{
  "num_hidden_layers": 21,
  "hidden_size": 64,
  "num_attention_heads": 2,
  "num_key_value_heads": 1,
  "head_dim": 32,
  "intermediate_size": 256,
  "vocab_size": 1024,
  "hidden_act": "gelu",
  "norm": "rmsnorm",
  "norm_place": "pre",
  "norm_eps": 1e-05,
  "positions": "alibi",
  "qk_norm": false,
  "attn_scale": 0.177,
  "bias": "all",
  "tie_word_embeddings": true,
  "parallel_block": false,
  "init": "normal",
  "init_std_qkv": 0.0625,
  "init_std_o": 0.0625,
  "init_std_up": 0.0625,
  "init_std_down": 0.0625,
  "optimizer": "muon",
  "learning_rate": 0.00777,
  "lr_mult_o": 2.0,
  "beta1": 0.95,
  "lr_head": 0.00945,
  "max_grad_norm": 1.0,
  "warmup_steps": 200,
  "schedule": "wsd",
  "decay_fraction": 0.736,
  "decay_shape": "linear",
  "final_lr_fraction": 0.0,
  "batch_tokens": 16384,
  "max_seq_len": 2048,
  "doc_mask": true,
  "train_tokens": 102500000,
  "max_steps": 6257,
  "dataset": "wikipedia_en"
}
Each number is 50 + 15 x the weight over its row's rms, rounded and kept within 0 to 99. Layers, rows and columns count from 0. The size before them is the row's rms in percent of the matrix's.

# up: layer 10 MLP up, 256x64, rms 0.306, rows 174-226, columns 0-63
# down: layer 10 MLP down (transposed), 256x64, rms 0.0892, rows 174-225, columns 0-63
up174 106:71 25 47 60 46 50 78 49 60 68 66 26 56 48 37 18 59 73 76 37 58 50 71 69 61 61 50 42 26 65 47 62 64 34 40 42 64 33 47 46 49 79 34 44 58 29 55 54 32 47 44 37 21 57 72 46 48 28 59 77 45 39 42 55
down174 103:31 40 63 53 35 89 29 25 71 58 43 67 59 46 32 76 51 63 47 41 35 44 68 38 25 52 32 39 75 16 43 74 52 77 59 50 52 64 64 44 45 48 31 43 19 29 51 47 68 44 34 51 43 41 56 38 54 57 57 34 53 44 59 51
up175 106:40 56 39 26 19 38 17 56 38 45 42 31 50 43 49 43 27 55 55 46 43 66 62 69 26 68 34 35 39 72 64 64 32 70 60 47 45 54 45 35 54 71 71 36 33 43 61 41 48 23 47 47 34 44 63 44 47 24 34 83 47 45 70 69
down175 121:50 41 19 50 69 17 36 74 70 56 60 47 30 35 30 54 27 72 20 38 29 50 34 37 31 49 35 58 39 53 59 56 55 41 53 55 30 54 62 58 48 55 49 44 49 46 32 54 76 07 52 75 57 58 51 33 65 39 41 33 55 36 61 48
up176 093:35 52 51 50 41 32 72 62 60 42 65 37 57 66 80 32 20 54 44 62 63 52 56 40 58 32 59 32 53 56 61 36 41 73 40 53 63 32 98 72 59 58 47 47 49 34 33 09 58 47 39 50 60 53 33 21 50 49 39 65 47 35 52 57
down176 095:39 49 45 39 41 57 56 57 52 49 47 37 48 51 42 66 23 56 63 56 25 77 61 47 30 23 53 23 46 54 56 34 40 57 50 42 64 67 79 43 23 74 37 41 52 72 50 46 48 24 47 24 66 51 58 70 58 21 70 40 32 74 53 22
up177 110:62 34 41 12 79 46 34 60 64 54 70 41 50 45 45 66 67 37 49 45 52 65 52 60 30 76 42 54 44 72 68 58 52 49 50 71 21 35 52 53 64 46 38 54 60 58 36 74 43 65 40 81 62 62 76 27 70 44 25 51 65 60 32 55
down177 110:44 60 35 52 22 39 57 67 40 59 39 51 37 68 54 41 59 70 37 50 48 18 82 60 64 85 71 72 69 53 53 57 47 50 59 31 59 53 55 47 55 38 52 74 60 50 67 31 65 43 47 57 69 53 49 59 70 53 90 63 46 36 22 35
up178 109:54 62 43 27 97 46 56 64 65 59 59 55 53 39 64 43 23 22 51 52 81 57 49 49 43 52 47 47 60 62 28 27 62 53 54 42 40 45 25 65 47 45 55 41 47 70 56 62 58 71 58 38 40 32 67 41 89 63 66 76 35 55 37 51
down178 115:74 48 29 56 23 62 56 43 22 42 65 37 52 54 48 45 35 63 54 56 34 33 61 59 39 48 46 61 32 71 52 32 56 35 37 37 69 58 70 59 46 39 47 54 66 58 64 47 87 37 46 89 68 66 55 88 73 73 53 46 51 39 45 57
up179 106:57 60 87 46 32 57 59 51 55 33 37 18 60 52 43 45 76 54 67 45 40 53 89 25 61 35 50 51 42 57 63 45 33 65 62 52 31 64 48 84 50 35 56 60 25 54 47 52 63 25 54 66 51 76 62 53 33 76 45 38 61 53 52 65
down179 119:59 55 37 69 44 60 53 52 53 30 41 46 47 39 53 58 26 28 62 25 18 42 51 46 54 48 55 31 89 59 23 43 51 68 28 50 17 49 50 31 40 28 36 73 48 45 12 52 57 52 36 21 45 59 36 43 63 63 62 62 47 47 57 54
up180 113:54 52 36 37 64 55 65 49 61 50 43 68 80 58 63 33 76 47 65 55 40 56 35 48 47 48 65 74 52 47 60 40 27 39 46 70 39 62 60 64 54 18 51 81 26 49 42 75 67 63 45 66 61 28 46 49 35 38 44 40 07 59 62 73
down180 099:60 40 58 48 48 44 54 58 53 44 51 28 27 61 46 62 29 46 33 49 35 63 62 95 50 42 19 60 45 69 54 72 53 47 44 55 52 38 43 52 55 56 39 60 42 53 24 54 27 44 28 13 41 39 62 47 71 52 59 74 65 74 44 13
up181 081:69 24 27 71 51 58 43 57 57 71 44 48 63 39 52 53 47 68 56 34 76 76 44 73 43 70 40 64 58 55 48 47 62 50 80 39 58 58 52 56 43 36 66 65 69 59 31 76 68 45 44 69 18 46 72 45 72 61 36 56 48 22 67 34
down181 093:52 51 41 58 37 64 56 62 72 33 37 49 50 29 12 39 56 30 81 32 38 64 53 38 62 68 62 52 46 29 31 38 28 46 56 42 43 57 46 48 60 37 50 64 55 30 41 39 28 26 78 56 68 65 37 57 46 30 56 59 18 60 23 59
up182 112:40 69 59 34 30 41 41 73 48 38 66 64 23 48 36 43 15 39 62 29 55 20 57 57 44 66 38 44 57 50 37 51 61 48 23 51 28 54 46 39 57 40 48 50 35 22 37 70 39 39 78 59 60 52 29 57 32 36 61 52 88 33 47 53
down182 120:64 46 47 21 38 60 13 57 60 55 60 49 63 48 50 76 53 60 48 37 54 64 48 63 61 53 52 49 44 34 41 37 26 72 60 19 26 49 39 37 28 52 49 64 41 52 54 64 16 63 87 47 83 54 38 54 67 58 46 52 51 73 44 69
up183 104:16 81 51 46 55 50 51 38 44 20 62 62 48 72 46 54 23 31 68 59 64 42 62 47 24 61 51 36 39 52 78 46 36 41 50 45 50 70 36 51 73 58 45 48 33 72 43 50 41 29 73 58 69 35 73 54 29 50 34 33 64 63 73 53
down183 101:53 50 52 66 76 64 38 36 62 29 31 71 36 34 65 44 54 48 60 59 46 53 34 57 49 45 69 55 41 00 54 68 44 63 63 29 34 48 67 32 16 33 85 61 35 46 59 49 44 45 62 52 60 60 55 67 69 35 54 55 57 48 43 26
up184 083:27 57 48 50 72 41 34 61 70 50 69 39 39 39 39 64 51 63 56 34 36 25 22 17 58 66 45 62 41 71 46 49 35 57 56 56 60 38 50 80 49 47 30 74 62 41 76 53 47 56 50 36 70 54 46 78 29 66 66 57 65 31 27 36
down184 077:33 28 51 36 49 45 46 59 51 51 61 53 66 77 19 43 60 23 55 62 48 59 63 85 50 42 52 41 32 44 77 53 71 57 52 19 37 41 65 52 67 43 43 34 33 76 61 66 51 52 35 54 74 41 46 36 55 53 49 48 17 74 75 41
up185 102:41 58 73 56 47 49 38 50 49 38 39 66 51 56 45 36 71 66 23 34 20 47 31 56 55 71 48 68 60 46 63 29 44 33 84 34 43 57 36 77 47 32 47 35 43 79 42 66 27 48 22 65 57 55 38 41 77 49 67 52 34 42 27 51
down185 109:42 56 42 36 48 22 29 45 43 52 49 33 82 32 54 46 70 43 49 51 82 53 51 50 33 61 57 25 37 53 36 55 41 48 17 58 43 79 36 11 39 38 37 50 55 61 66 50 45 53 66 47 59 51 53 36 16 63 30 68 50 47 49 24
up186 094:39 39 50 56 61 39 53 49 53 42 58 92 49 44 83 35 22 39 38 59 66 52 29 47 55 53 74 42 45 47 52 51 44 35 52 45 77 47 65 66 33 42 60 06 47 64 31 57 69 45 55 45 42 25 61 18 37 60 36 38 39 67 41 37
down186 088:28 70 35 33 48 61 37 53 20 40 47 36 61 49 41 41 48 67 66 61 73 53 69 36 59 41 44 52 59 45 52 58 52 37 33 65 39 39 63 20 59 95 18 46 49 43 61 48 83 86 42 58 40 53 44 63 37 51 50 38 56 51 73 41
up187 092:46 52 50 32 51 67 32 80 45 19 66 49 50 75 74 50 34 56 35 60 48 60 28 49 46 38 30 54 51 47 56 66 42 61 45 34 35 62 36 16 66 30 24 44 57 39 42 38 39 70 51 36 54 40 45 29 60 70 32 41 12 60 66 47
down187 092:54 66 46 63 66 38 42 34 38 46 42 57 46 49 38 56 41 50 22 59 45 53 53 06 55 36 41 22 59 36 35 44 36 20 64 62 59 56 48 72 30 63 55 44 30 65 24 71 60 15 43 63 41 50 28 62 39 49 53 59 39 67 41 81
up188 091:09 58 51 43 42 54 87 35 36 66 86 38 56 32 53 58 52 57 49 46 52 79 58 63 65 62 46 38 26 29 42 63 34 51 28 08 39 60 44 49 47 73 48 32 46 52 37 52 52 56 37 33 49 43 41 69 60 60 53 67 67 46 40 55
down188 106:88 34 73 51 44 53 54 53 43 77 62 75 35 30 49 50 54 45 34 82 57 17 47 44 44 47 52 60 60 65 59 44 41 46 70 61 56 44 67 54 64 40 60 78 46 68 54 59 54 55 59 34 37 16 64 82 60 25 65 56 43 35 45 47
up189 105:27 64 36 38 46 51 43 51 69 62 43 52 46 26 63 54 38 55 52 17 56 54 12 48 58 63 42 46 38 48 90 27 43 38 34 59 33 69 45 57 53 38 44 13 56 61 39 59 65 59 30 59 38 66 63 29 48 50 72 28 53 29 39 54
down189 107:62 57 79 50 48 66 59 49 62 34 37 55 59 50 71 58 43 55 57 41 46 46 67 54 27 46 75 38 72 40 24 92 72 44 48 45 41 32 58 16 45 56 73 58 48 69 53 20 51 75 36 42 50 42 66 38 74 37 36 64 42 61 54 34
up190 100:45 65 80 69 63 32 45 34 46 42 45 51 55 45 39 22 61 32 54 20 30 39 51 43 81 51 27 66 51 68 56 19 28 48 23 64 75 39 75 48 48 49 54 62 71 50 59 32 47 52 42 59 72 59 40 40 25 54 39 39 59 36 40 51
down190 100:58 22 34 61 79 38 29 26 38 30 62 36 59 41 53 56 43 45 46 75 40 48 72 35 52 59 83 74 40 83 55 79 65 52 55 43 64 55 53 32 43 70 47 47 57 37 42 46 51 40 35 63 42 49 54 31 70 30 38 63 42 31 52 25
up191 116:22 49 53 63 55 32 59 64 40 58 36 43 50 44 47 57 30 40 56 47 49 17 25 42 58 49 29 26 47 37 33 33 43 26 18 43 80 35 38 69 59 51 28 70 44 51 33 29 56 44 37 59 46 75 49 42 59 48 45 33 79 71 66 57
down191 110:57 61 52 76 60 51 33 43 59 31 33 72 41 57 46 71 60 44 42 49 70 40 68 79 39 70 55 44 40 51 67 66 33 83 58 71 34 59 38 68 68 41 32 41 34 44 37 55 37 46 54 85 64 44 60 33 40 33 60 45 68 37 15 51
up192 088:46 45 39 56 48 41 17 62 59 32 37 57 54 47 68 63 35 58 26 50 55 57 48 38 55 16 38 36 44 29 45 42 23 60 21 34 41 61 69 55 52 43 49 58 50 34 00 50 39 47 43 80 56 50 57 39 30 43 22 55 49 31 39 39
down192 116:34 37 62 33 53 48 74 20 75 37 42 65 72 54 45 52 75 58 60 46 61 46 45 13 34 55 42 44 56 50 56 52 53 27 66 67 42 37 35 44 47 31 70 53 50 70 70 79 71 11 59 41 61 56 49 31 43 46 67 34 48 43 30 53
up193 115:21 36 43 68 79 46 32 48 67 64 24 69 61 45 37 50 76 56 59 26 58 48 50 54 88 58 47 55 59 54 69 62 64 47 54 69 62 59 63 61 35 43 76 48 33 31 41 69 59 43 47 15 35 58 52 67 47 44 70 38 49 51 29 64
down193 108:42 61 15 52 37 50 48 43 35 48 49 92 42 59 23 12 47 50 33 46 57 55 70 40 68 41 47 42 55 43 54 58 48 36 62 74 57 27 45 71 58 44 66 56 70 57 41 41 56 53 82 56 55 61 28 80 46 29 33 39 36 42 50 34
up194 106:70 27 65 43 53 55 62 58 24 58 33 25 66 37 54 71 61 62 65 71 48 28 49 69 28 30 22 63 45 43 52 57 56 58 84 50 50 16 52 56 65 52 35 70 45 55 39 63 61 46 36 63 60 27 35 48 50 46 54 56 61 63 13 51
down194 104:48 48 48 32 58 47 52 48 37 61 42 56 30 53 46 58 62 66 37 09 29 75 45 44 52 48 62 64 62 41 84 40 23 51 15 57 46 73 54 40 47 40 62 44 40 66 48 34 54 50 80 48 43 65 16 53 31 47 25 52 60 60 64 27
up195 105:63 43 55 37 66 32 49 51 53 58 44 66 52 48 70 73 45 60 53 35 36 40 10 60 41 62 53 24 51 49 63 34 36 37 47 51 51 70 24 53 53 46 80 37 51 24 99 48 62 25 54 63 35 67 42 65 52 63 63 37 46 35 52 61
down195 116:48 63 41 66 46 63 50 69 47 75 39 50 40 50 55 24 80 60 37 41 77 63 55 23 71 39 34 38 63 70 59 58 47 71 57 47 30 51 27 39 78 81 56 56 57 15 39 36 55 54 60 62 48 30 69 49 56 35 30 53 42 67 52 37
up196 088:49 19 59 47 41 48 42 52 77 48 45 66 68 53 37 38 64 61 58 54 30 34 52 63 36 49 62 60 58 61 89 63 57 51 47 46 72 59 44 59 39 36 56 55 67 48 62 62 50 48 71 35 43 41 32 05 41 67 63 07 54 69 39 64
down196 092:64 43 64 33 36 59 47 34 57 62 67 34 49 62 22 71 54 20 39 62 29 71 71 32 56 68 19 16 37 55 45 49 50 51 41 47 51 62 43 45 62 47 57 22 66 51 32 42 50 75 55 56 28 67 36 68 73 65 62 73 37 52 48 56
up197 105:52 78 43 58 45 64 56 49 35 56 56 52 41 37 49 52 33 36 27 48 49 50 67 28 40 31 40 47 43 12 59 74 44 47 36 64 66 26 84 37 45 44 35 67 47 73 42 52 45 45 61 34 48 72 45 28 40 32 83 77 28 45 50 64
down197 107:48 34 66 31 60 27 52 55 68 44 35 42 75 50 73 55 58 44 65 57 49 54 51 82 75 83 64 49 56 82 52 36 45 63 58 36 45 78 33 54 41 66 57 39 48 20 58 42 49 56 44 44 48 36 67 67 54 66 24 28 52 48 27 30
up198 088:51 32 53 49 58 52 33 31 68 48 36 53 51 47 61 50 26 44 68 59 75 65 51 42 47 21 30 69 71 87 62 44 54 52 52 53 49 41 43 49 48 32 71 70 40 56 32 81 54 53 54 57 52 66 46 38 57 60 40 22 42 43 00 45
down198 087:77 47 59 81 63 94 65 59 51 57 41 40 28 53 36 56 49 69 63 55 60 10 54 53 47 37 57 63 37 60 21 52 54 47 48 52 55 16 38 65 48 58 73 38 30 41 47 60 45 72 65 45 35 60 44 65 42 51 55 38 40 55 78 61
up199 111:60 45 56 71 48 72 51 44 54 50 38 67 56 54 78 50 57 53 27 38 55 64 71 70 17 35 60 50 65 35 57 27 52 56 55 59 64 12 31 57 69 52 38 60 55 45 33 72 63 70 43 68 46 33 83 46 76 63 29 45 63 56 64 42
down199 105:44 50 41 50 78 50 58 52 67 64 44 70 58 57 49 48 63 41 72 53 39 39 47 61 50 59 54 46 25 68 27 49 33 60 57 22 52 66 64 50 12 51 56 48 31 57 59 37 12 58 55 42 50 43 31 46 68 61 49 79 22 31 26 20
up200 114:51 60 71 37 28 53 70 56 40 86 34 44 39 37 46 56 35 14 58 26 21 45 67 38 59 71 47 41 82 36 38 41 44 52 52 61 41 31 62 67 58 70 39 39 52 49 49 34 34 20 65 32 45 54 69 62 53 55 69 59 42 39 67 46
down200 095:13 42 41 66 87 49 21 47 28 52 75 57 60 67 73 34 53 76 70 64 45 61 62 53 77 25 65 46 15 47 39 37 56 39 57 43 36 48 49 55 62 38 37 52 47 62 53 50 52 69 38 53 36 55 58 30 51 61 52 49 41 69 68 35
up201 109:61 62 32 31 74 54 54 46 66 60 60 58 51 32 71 54 38 64 33 34 42 44 60 63 71 26 22 64 46 73 19 81 38 24 48 62 53 38 24 54 54 56 35 53 17 55 44 28 58 57 39 44 54 38 48 55 53 33 34 70 28 39 47 52
down201 105:46 46 33 42 18 31 46 58 46 54 59 26 43 76 55 10 62 50 45 58 39 55 53 68 24 35 71 63 26 56 56 37 37 70 32 23 20 63 45 51 49 31 41 51 57 48 65 57 26 49 57 55 53 57 60 60 55 63 19 29 48 63 56 31
up202 097:45 26 57 48 58 30 74 41 56 75 42 53 83 47 69 54 39 69 65 52 27 45 44 33 63 42 28 57 52 52 48 52 70 53 25 40 54 09 46 40 22 55 43 45 46 63 43 88 47 71 67 60 39 30 68 50 41 46 51 67 43 68 49 47
down202 100:49 73 36 61 69 72 58 60 41 42 56 66 45 47 37 51 39 38 38 36 67 73 37 46 40 69 67 54 29 22 47 57 24 69 45 49 61 68 47 50 86 47 44 32 62 35 37 47 34 67 21 14 56 49 26 51 63 47 52 61 54 27 51 68
up203 124:53 69 64 75 33 50 44 80 49 57 57 53 49 22 61 35 37 75 28 34 52 50 80 58 47 42 41 39 41 52 58 30 44 40 23 73 75 34 50 48 34 72 60 59 49 61 51 62 72 39 23 53 53 44 60 41 16 69 45 35 73 62 50 48
down203 122:66 59 61 54 82 63 45 27 88 47 47 41 37 33 29 47 53 47 56 49 29 71 76 35 62 56 51 63 53 64 71 40 52 25 25 61 69 64 77 30 46 60 67 44 42 51 52 55 42 53 25 32 48 73 43 54 81 43 43 44 35 58 60 42
up204 109:35 40 44 59 43 13 68 29 61 39 64 54 70 39 61 49 66 63 30 63 66 31 57 58 53 40 30 57 73 50 41 53 56 37 66 70 56 94 47 58 40 34 46 37 34 46 67 42 74 62 37 57 56 20 51 49 49 41 50 67 58 20 45 31
down204 101:63 47 74 61 18 47 59 70 40 29 48 18 59 65 50 84 49 51 40 34 40 61 35 46 38 42 70 44 08 55 62 59 41 36 54 58 69 43 57 41 36 67 50 40 51 72 60 67 46 61 17 27 67 44 29 56 49 45 54 42 48 34 52 41
up205 092:34 58 60 25 44 49 39 56 68 71 28 49 43 49 36 59 62 80 42 66 76 45 48 53 25 47 33 48 78 51 52 43 60 34 14 29 45 59 63 45 47 49 70 55 37 46 22 34 51 36 70 58 51 20 63 51 48 41 66 77 65 54 63 26
down205 094:50 39 28 64 30 68 49 54 58 69 60 32 51 52 64 46 12 66 30 80 48 60 67 64 28 47 70 33 52 43 42 54 49 42 47 31 33 66 58 55 34 59 41 51 54 42 39 37 54 37 47 52 61 84 30 53 41 81 42 38 69 87 45 63
up206 084:23 38 47 59 38 59 59 74 59 56 62 44 69 61 47 53 67 50 64 33 27 45 71 40 75 17 59 62 66 53 51 26 84 45 54 65 52 35 34 67 67 50 50 72 42 47 73 68 54 57 60 55 58 57 62 43 36 55 47 34 79 36 85 45
down206 095:55 46 46 84 55 38 39 31 29 39 54 57 43 47 26 57 41 33 52 84 65 62 52 65 75 43 28 51 42 50 73 51 49 37 65 35 61 63 50 33 34 78 45 54 66 49 21 44 41 57 31 31 31 66 19 53 56 66 51 65 51 20 46 53
up207 092:50 22 51 39 51 80 72 65 64 51 55 34 48 75 35 37 36 37 34 67 52 56 61 55 41 48 65 41 65 60 61 33 44 21 51 62 57 64 38 54 39 25 67 58 41 40 70 28 55 50 58 61 65 45 65 20 64 35 54 85 55 54 15 45
down207 098:55 74 51 57 24 33 43 53 29 35 42 44 31 53 64 70 61 53 51 61 58 35 56 74 70 39 60 51 52 85 01 36 73 40 50 36 46 39 49 41 78 40 68 79 54 47 53 52 52 68 65 55 51 56 24 35 46 56 59 50 64 61 49 68
up208 094:25 55 84 61 59 31 29 21 51 35 54 55 68 38 55 57 62 56 54 37 75 54 68 63 50 42 47 40 59 50 45 50 81 44 73 76 64 59 35 65 36 62 82 61 43 39 54 42 34 59 51 66 23 59 37 74 42 50 24 55 61 61 57 32
down208 099:55 68 52 51 65 66 62 50 43 45 64 50 48 39 54 59 45 59 62 52 39 54 45 23 42 36 58 72 23 47 51 33 20 38 65 32 57 54 20 37 60 25 34 54 41 90 48 66 57 23 62 43 26 40 27 44 53 36 73 65 25 40 33 38
up209 095:37 55 52 47 84 42 70 36 49 46 51 74 49 39 74 39 23 60 67 29 52 60 53 51 46 51 40 48 51 29 59 79 38 48 55 55 64 54 50 61 45 59 44 42 52 44 76 68 77 67 54 29 56 45 21 35 58 78 25 70 71 67 24 36
down209 089:35 60 45 40 56 82 45 60 44 74 54 49 34 36 46 60 70 56 53 43 57 22 20 30 44 63 60 41 38 43 69 44 70 75 36 81 48 53 54 47 57 84 40 37 48 26 71 46 49 43 24 64 65 30 52 25 64 54 74 47 55 62 57 56
up210 104:85 52 34 54 62 64 37 74 39 42 33 46 62 74 41 15 36 44 54 42 84 68 48 47 68 66 42 44 30 76 43 60 56 38 45 16 69 47 75 40 70 55 58 55 43 39 53 47 30 28 64 63 38 55 37 56 48 64 34 42 44 60 56 67
down210 097:51 58 55 64 60 45 26 49 55 43 54 33 66 33 59 51 46 40 47 74 19 61 47 42 30 49 48 48 15 26 28 50 46 01 18 58 66 73 52 37 36 50 72 50 41 43 45 60 62 53 33 37 60 63 49 58 51 24 29 46 50 67 40 45
up211 092:68 12 71 42 53 50 62 45 41 48 67 46 73 49 55 59 49 68 48 13 27 28 29 44 48 43 42 31 83 42 65 36 50 71 45 53 60 50 63 35 35 30 56 49 39 34 42 63 67 38 52 57 35 55 82 36 55 50 56 23 57 46 49 76
down211 096:34 24 48 49 71 60 59 53 58 58 55 67 55 44 58 16 44 73 56 63 47 45 80 28 58 47 46 53 60 78 67 47 55 36 48 60 78 41 48 30 61 64 45 70 28 46 43 40 13 49 47 32 38 48 53 51 69 29 29 79 71 56 36 59
up212 119:43 49 64 21 27 72 71 67 34 52 39 43 52 45 54 40 46 69 47 54 58 68 40 42 47 50 57 33 47 39 90 49 40 58 17 63 74 77 73 56 51 57 75 55 39 37 13 54 51 64 64 53 65 64 43 67 31 51 37 59 51 44 71 38
down212 117:49 52 49 67 60 57 21 54 76 46 67 67 60 50 66 31 44 20 33 30 38 45 70 58 38 39 54 48 33 73 44 35 78 42 66 64 57 43 52 37 24 34 65 23 41 66 62 69 60 60 31 52 35 44 29 59 72 41 75 64 55 43 32 59
up213 100:28 64 24 48 64 69 68 66 34 70 49 56 44 51 66 69 55 55 21 49 42 47 51 64 57 34 41 47 63 47 69 51 62 42 64 63 73 70 45 57 43 67 75 24 67 66 49 26 08 59 39 61 47 71 62 35 46 60 39 27 62 33 40 47
down213 108:47 45 35 33 33 46 70 67 61 39 50 56 54 45 49 56 53 52 43 40 78 81 57 46 49 48 41 48 66 46 40 64 90 58 52 41 34 11 63 23 40 61 79 33 58 60 43 61 32 48 67 51 41 88 54 67 60 61 72 38 37 64 55 51
up214 096:60 63 56 57 67 38 49 64 73 54 33 64 42 43 57 28 26 42 38 42 75 48 61 44 42 33 28 63 34 59 38 70 33 71 60 55 70 43 73 69 80 60 32 69 53 36 67 41 56 14 37 48 36 50 52 49 74 46 43 59 30 34 22 56
down214 091:37 69 30 48 41 54 59 69 44 40 61 67 16 50 39 64 58 20 36 38 56 64 71 04 48 34 45 40 42 50 33 65 36 73 48 59 45 64 34 60 57 55 48 52 70 47 52 60 74 49 67 64 45 82 40 63 45 57 24 54 48 33 29 51
up215 104:63 56 71 60 43 58 36 43 41 55 25 12 37 46 67 67 33 54 45 58 67 73 52 54 44 32 55 73 52 44 78 65 57 76 56 48 84 68 55 50 65 62 54 31 42 49 46 45 22 49 75 63 17 53 46 68 48 41 22 54 49 57 49 37
down215 113:28 65 55 62 66 62 48 22 87 37 32 51 38 47 50 56 30 57 57 37 57 39 70 46 65 62 37 45 71 49 62 43 66 24 41 56 55 64 54 60 42 41 72 32 25 44 73 60 61 57 50 22 46 73 39 56 37 59 41 66 77 49 48 81
up216 112:43 34 63 57 29 30 36 43 25 39 55 45 52 46 58 37 30 53 60 30 51 41 55 63 33 13 65 39 68 71 20 41 63 47 22 49 66 35 43 36 79 50 63 52 53 45 50 48 53 32 52 28 47 41 44 60 49 72 66 81 61 57 29 26
down216 115:56 29 55 09 40 56 43 43 44 34 67 47 55 61 56 53 28 56 43 66 40 31 44 39 53 45 70 43 31 37 05 53 73 59 44 46 52 43 76 50 18 51 68 40 57 66 57 67 53 33 58 58 41 63 68 77 45 44 83 51 45 57 31 51
up217 098:44 69 48 31 46 49 58 33 46 64 59 66 35 69 65 23 76 77 51 33 61 42 32 46 56 47 54 67 49 47 68 26 73 60 54 38 67 36 49 51 49 41 46 68 16 49 40 45 45 80 36 57 32 28 65 81 37 23 52 36 40 56 59 37
down217 093:51 51 69 42 42 62 44 36 35 25 60 54 45 46 54 69 39 40 41 77 46 43 50 48 17 32 46 51 50 46 20 51 57 75 69 60 44 41 78 39 39 47 52 26 42 76 47 41 48 28 74 47 59 66 30 46 38 47 46 69 48 14 14 47
up218 099:56 44 57 46 55 88 52 33 61 60 57 23 34 84 83 25 49 44 45 44 56 49 56 66 54 51 58 74 52 61 58 69 74 44 39 53 52 72 69 27 58 25 57 58 48 24 35 64 47 75 56 43 41 40 37 45 41 33 35 69 76 48 51 44
down218 106:35 30 32 53 27 64 52 39 46 75 49 56 57 40 44 40 45 50 68 97 63 16 58 54 50 59 30 12 37 33 37 46 53 53 53 47 26 32 58 36 60 82 60 55 57 68 50 37 24 52 60 40 39 61 56 67 54 50 52 44 55 63 44 69
up219 095:37 59 50 76 48 46 67 23 60 51 35 64 60 45 83 59 51 31 58 34 56 44 59 48 81 32 50 48 36 72 62 32 39 75 62 73 77 48 47 53 61 56 67 26 74 45 53 54 51 34 56 40 49 67 55 18 53 65 31 52 72 65 69 38
down219 100:50 48 57 54 48 69 19 51 39 52 27 27 39 66 44 24 54 37 33 41 54 58 42 63 40 49 39 53 57 46 67 64 76 32 83 64 41 48 70 47 25 66 56 53 45 47 49 70 24 82 69 27 64 65 51 55 37 70 61 39 79 34 53 59
up220 093:28 87 27 41 51 45 62 39 57 59 67 56 69 69 56 32 58 50 49 67 85 74 42 43 51 61 25 26 69 43 58 48 86 54 31 52 62 56 63 43 47 54 43 47 60 40 49 49 63 60 57 59 48 05 54 60 48 41 39 72 43 37 35 44
down220 102:36 37 32 51 58 63 37 55 38 46 47 48 37 42 43 60 64 54 48 11 57 56 79 66 53 47 20 53 27 67 23 37 44 70 61 43 33 65 51 46 53 51 73 48 51 57 58 47 38 67 37 38 54 47 35 54 24 69 36 47 68 68 97 69
up221 097:34 74 35 10 44 65 52 25 35 81 45 38 55 50 53 16 60 47 53 62 56 45 66 49 49 42 62 48 60 57 46 48 34 34 53 45 75 45 38 48 60 60 38 32 28 47 10 44 37 63 42 44 25 69 55 66 37 39 63 40 65 36 48 26
down221 094:77 54 17 47 68 51 35 52 43 72 34 42 48 63 57 56 54 56 54 67 64 42 66 62 38 51 69 46 44 27 43 38 48 37 23 50 28 26 84 76 82 55 57 59 48 63 47 66 80 51 29 49 49 55 37 26 71 47 57 65 66 55 53 39
up222 116:55 67 67 19 47 47 44 49 53 51 29 43 61 55 34 73 56 53 36 47 45 45 45 50 66 80 29 31 57 69 47 45 44 45 55 28 38 61 72 48 15 40 50 22 46 20 33 73 54 21 55 37 62 74 40 47 53 28 46 61 48 35 44 23
down222 108:33 38 46 53 51 41 53 39 59 74 81 37 51 34 38 43 51 52 78 74 62 42 41 55 60 55 35 22 50 68 38 47 49 34 48 51 58 81 86 64 23 66 68 47 47 46 51 37 54 66 74 48 24 49 48 80 59 37 21 59 53 39 64 47
up223 108:58 34 62 58 54 62 75 79 72 39 38 44 58 23 45 39 44 47 32 71 47 33 75 35 51 47 21 21 46 43 56 50 53 74 78 32 59 53 32 37 44 63 67 29 46 32 53 52 46 11 56 44 49 35 67 46 45 75 57 50 67 53 50 47
down223 114:53 82 48 70 72 65 45 35 50 72 45 19 63 25 45 47 51 67 60 51 47 46 49 48 58 64 74 38 56 71 59 50 63 67 26 76 46 42 81 47 49 47 21 38 31 49 25 68 47 47 43 61 51 56 57 73 77 45 66 69 34 59 49 60
up224 104:43 56 38 77 42 76 68 40 67 34 55 55 58 40 63 44 60 59 27 60 62 76 28 39 72 43 42 58 72 45 62 25 60 62 35 37 45 59 56 52 49 24 70 39 37 23 59 26 70 29 33 79 47 44 52 43 58 76 39 61 62 36 64 46
down224 103:60 78 24 28 52 49 19 43 37 39 37 68 61 56 44 54 47 47 73 27 40 55 68 44 57 39 44 53 68 41 60 23 33 47 52 66 50 40 56 90 24 64 53 59 48 38 46 63 40 69 52 44 68 77 43 49 44 31 56 53 64 52 27 20
up225 109:54 47 37 44 37 40 30 69 57 54 37 81 50 66 52 26 44 50 48 52 75 65 64 59 67 58 48 40 36 62 83 29 84 60 34 70 50 70 56 72 60 45 54 62 65 49 33 68 67 26 68 69 42 78 73 63 42 32 55 42 45 51 55 43
down225 101:64 63 58 74 46 65 58 62 62 22 34 66 42 38 64 80 36 56 62 42 43 52 63 22 54 29 43 38 59 35 23 76 62 36 49 46 55 33 43 44 17 52 74 68 32 80 39 34 66 34 52 57 46 49 29 52 34 43 53 65 47 35 36 42
up226 100:26 09 43 45 47 60 55 44 18 51 47 51 46 26 65 42 67 38 83 59 65 54 51 71 32 43 26 53 47 68 32 34 53 76 46 46 49 47 47 36 47 65 42 52 23 48 45 63 57 44 55 61 39 62 59 42 58 53 70 73 89 61 60 65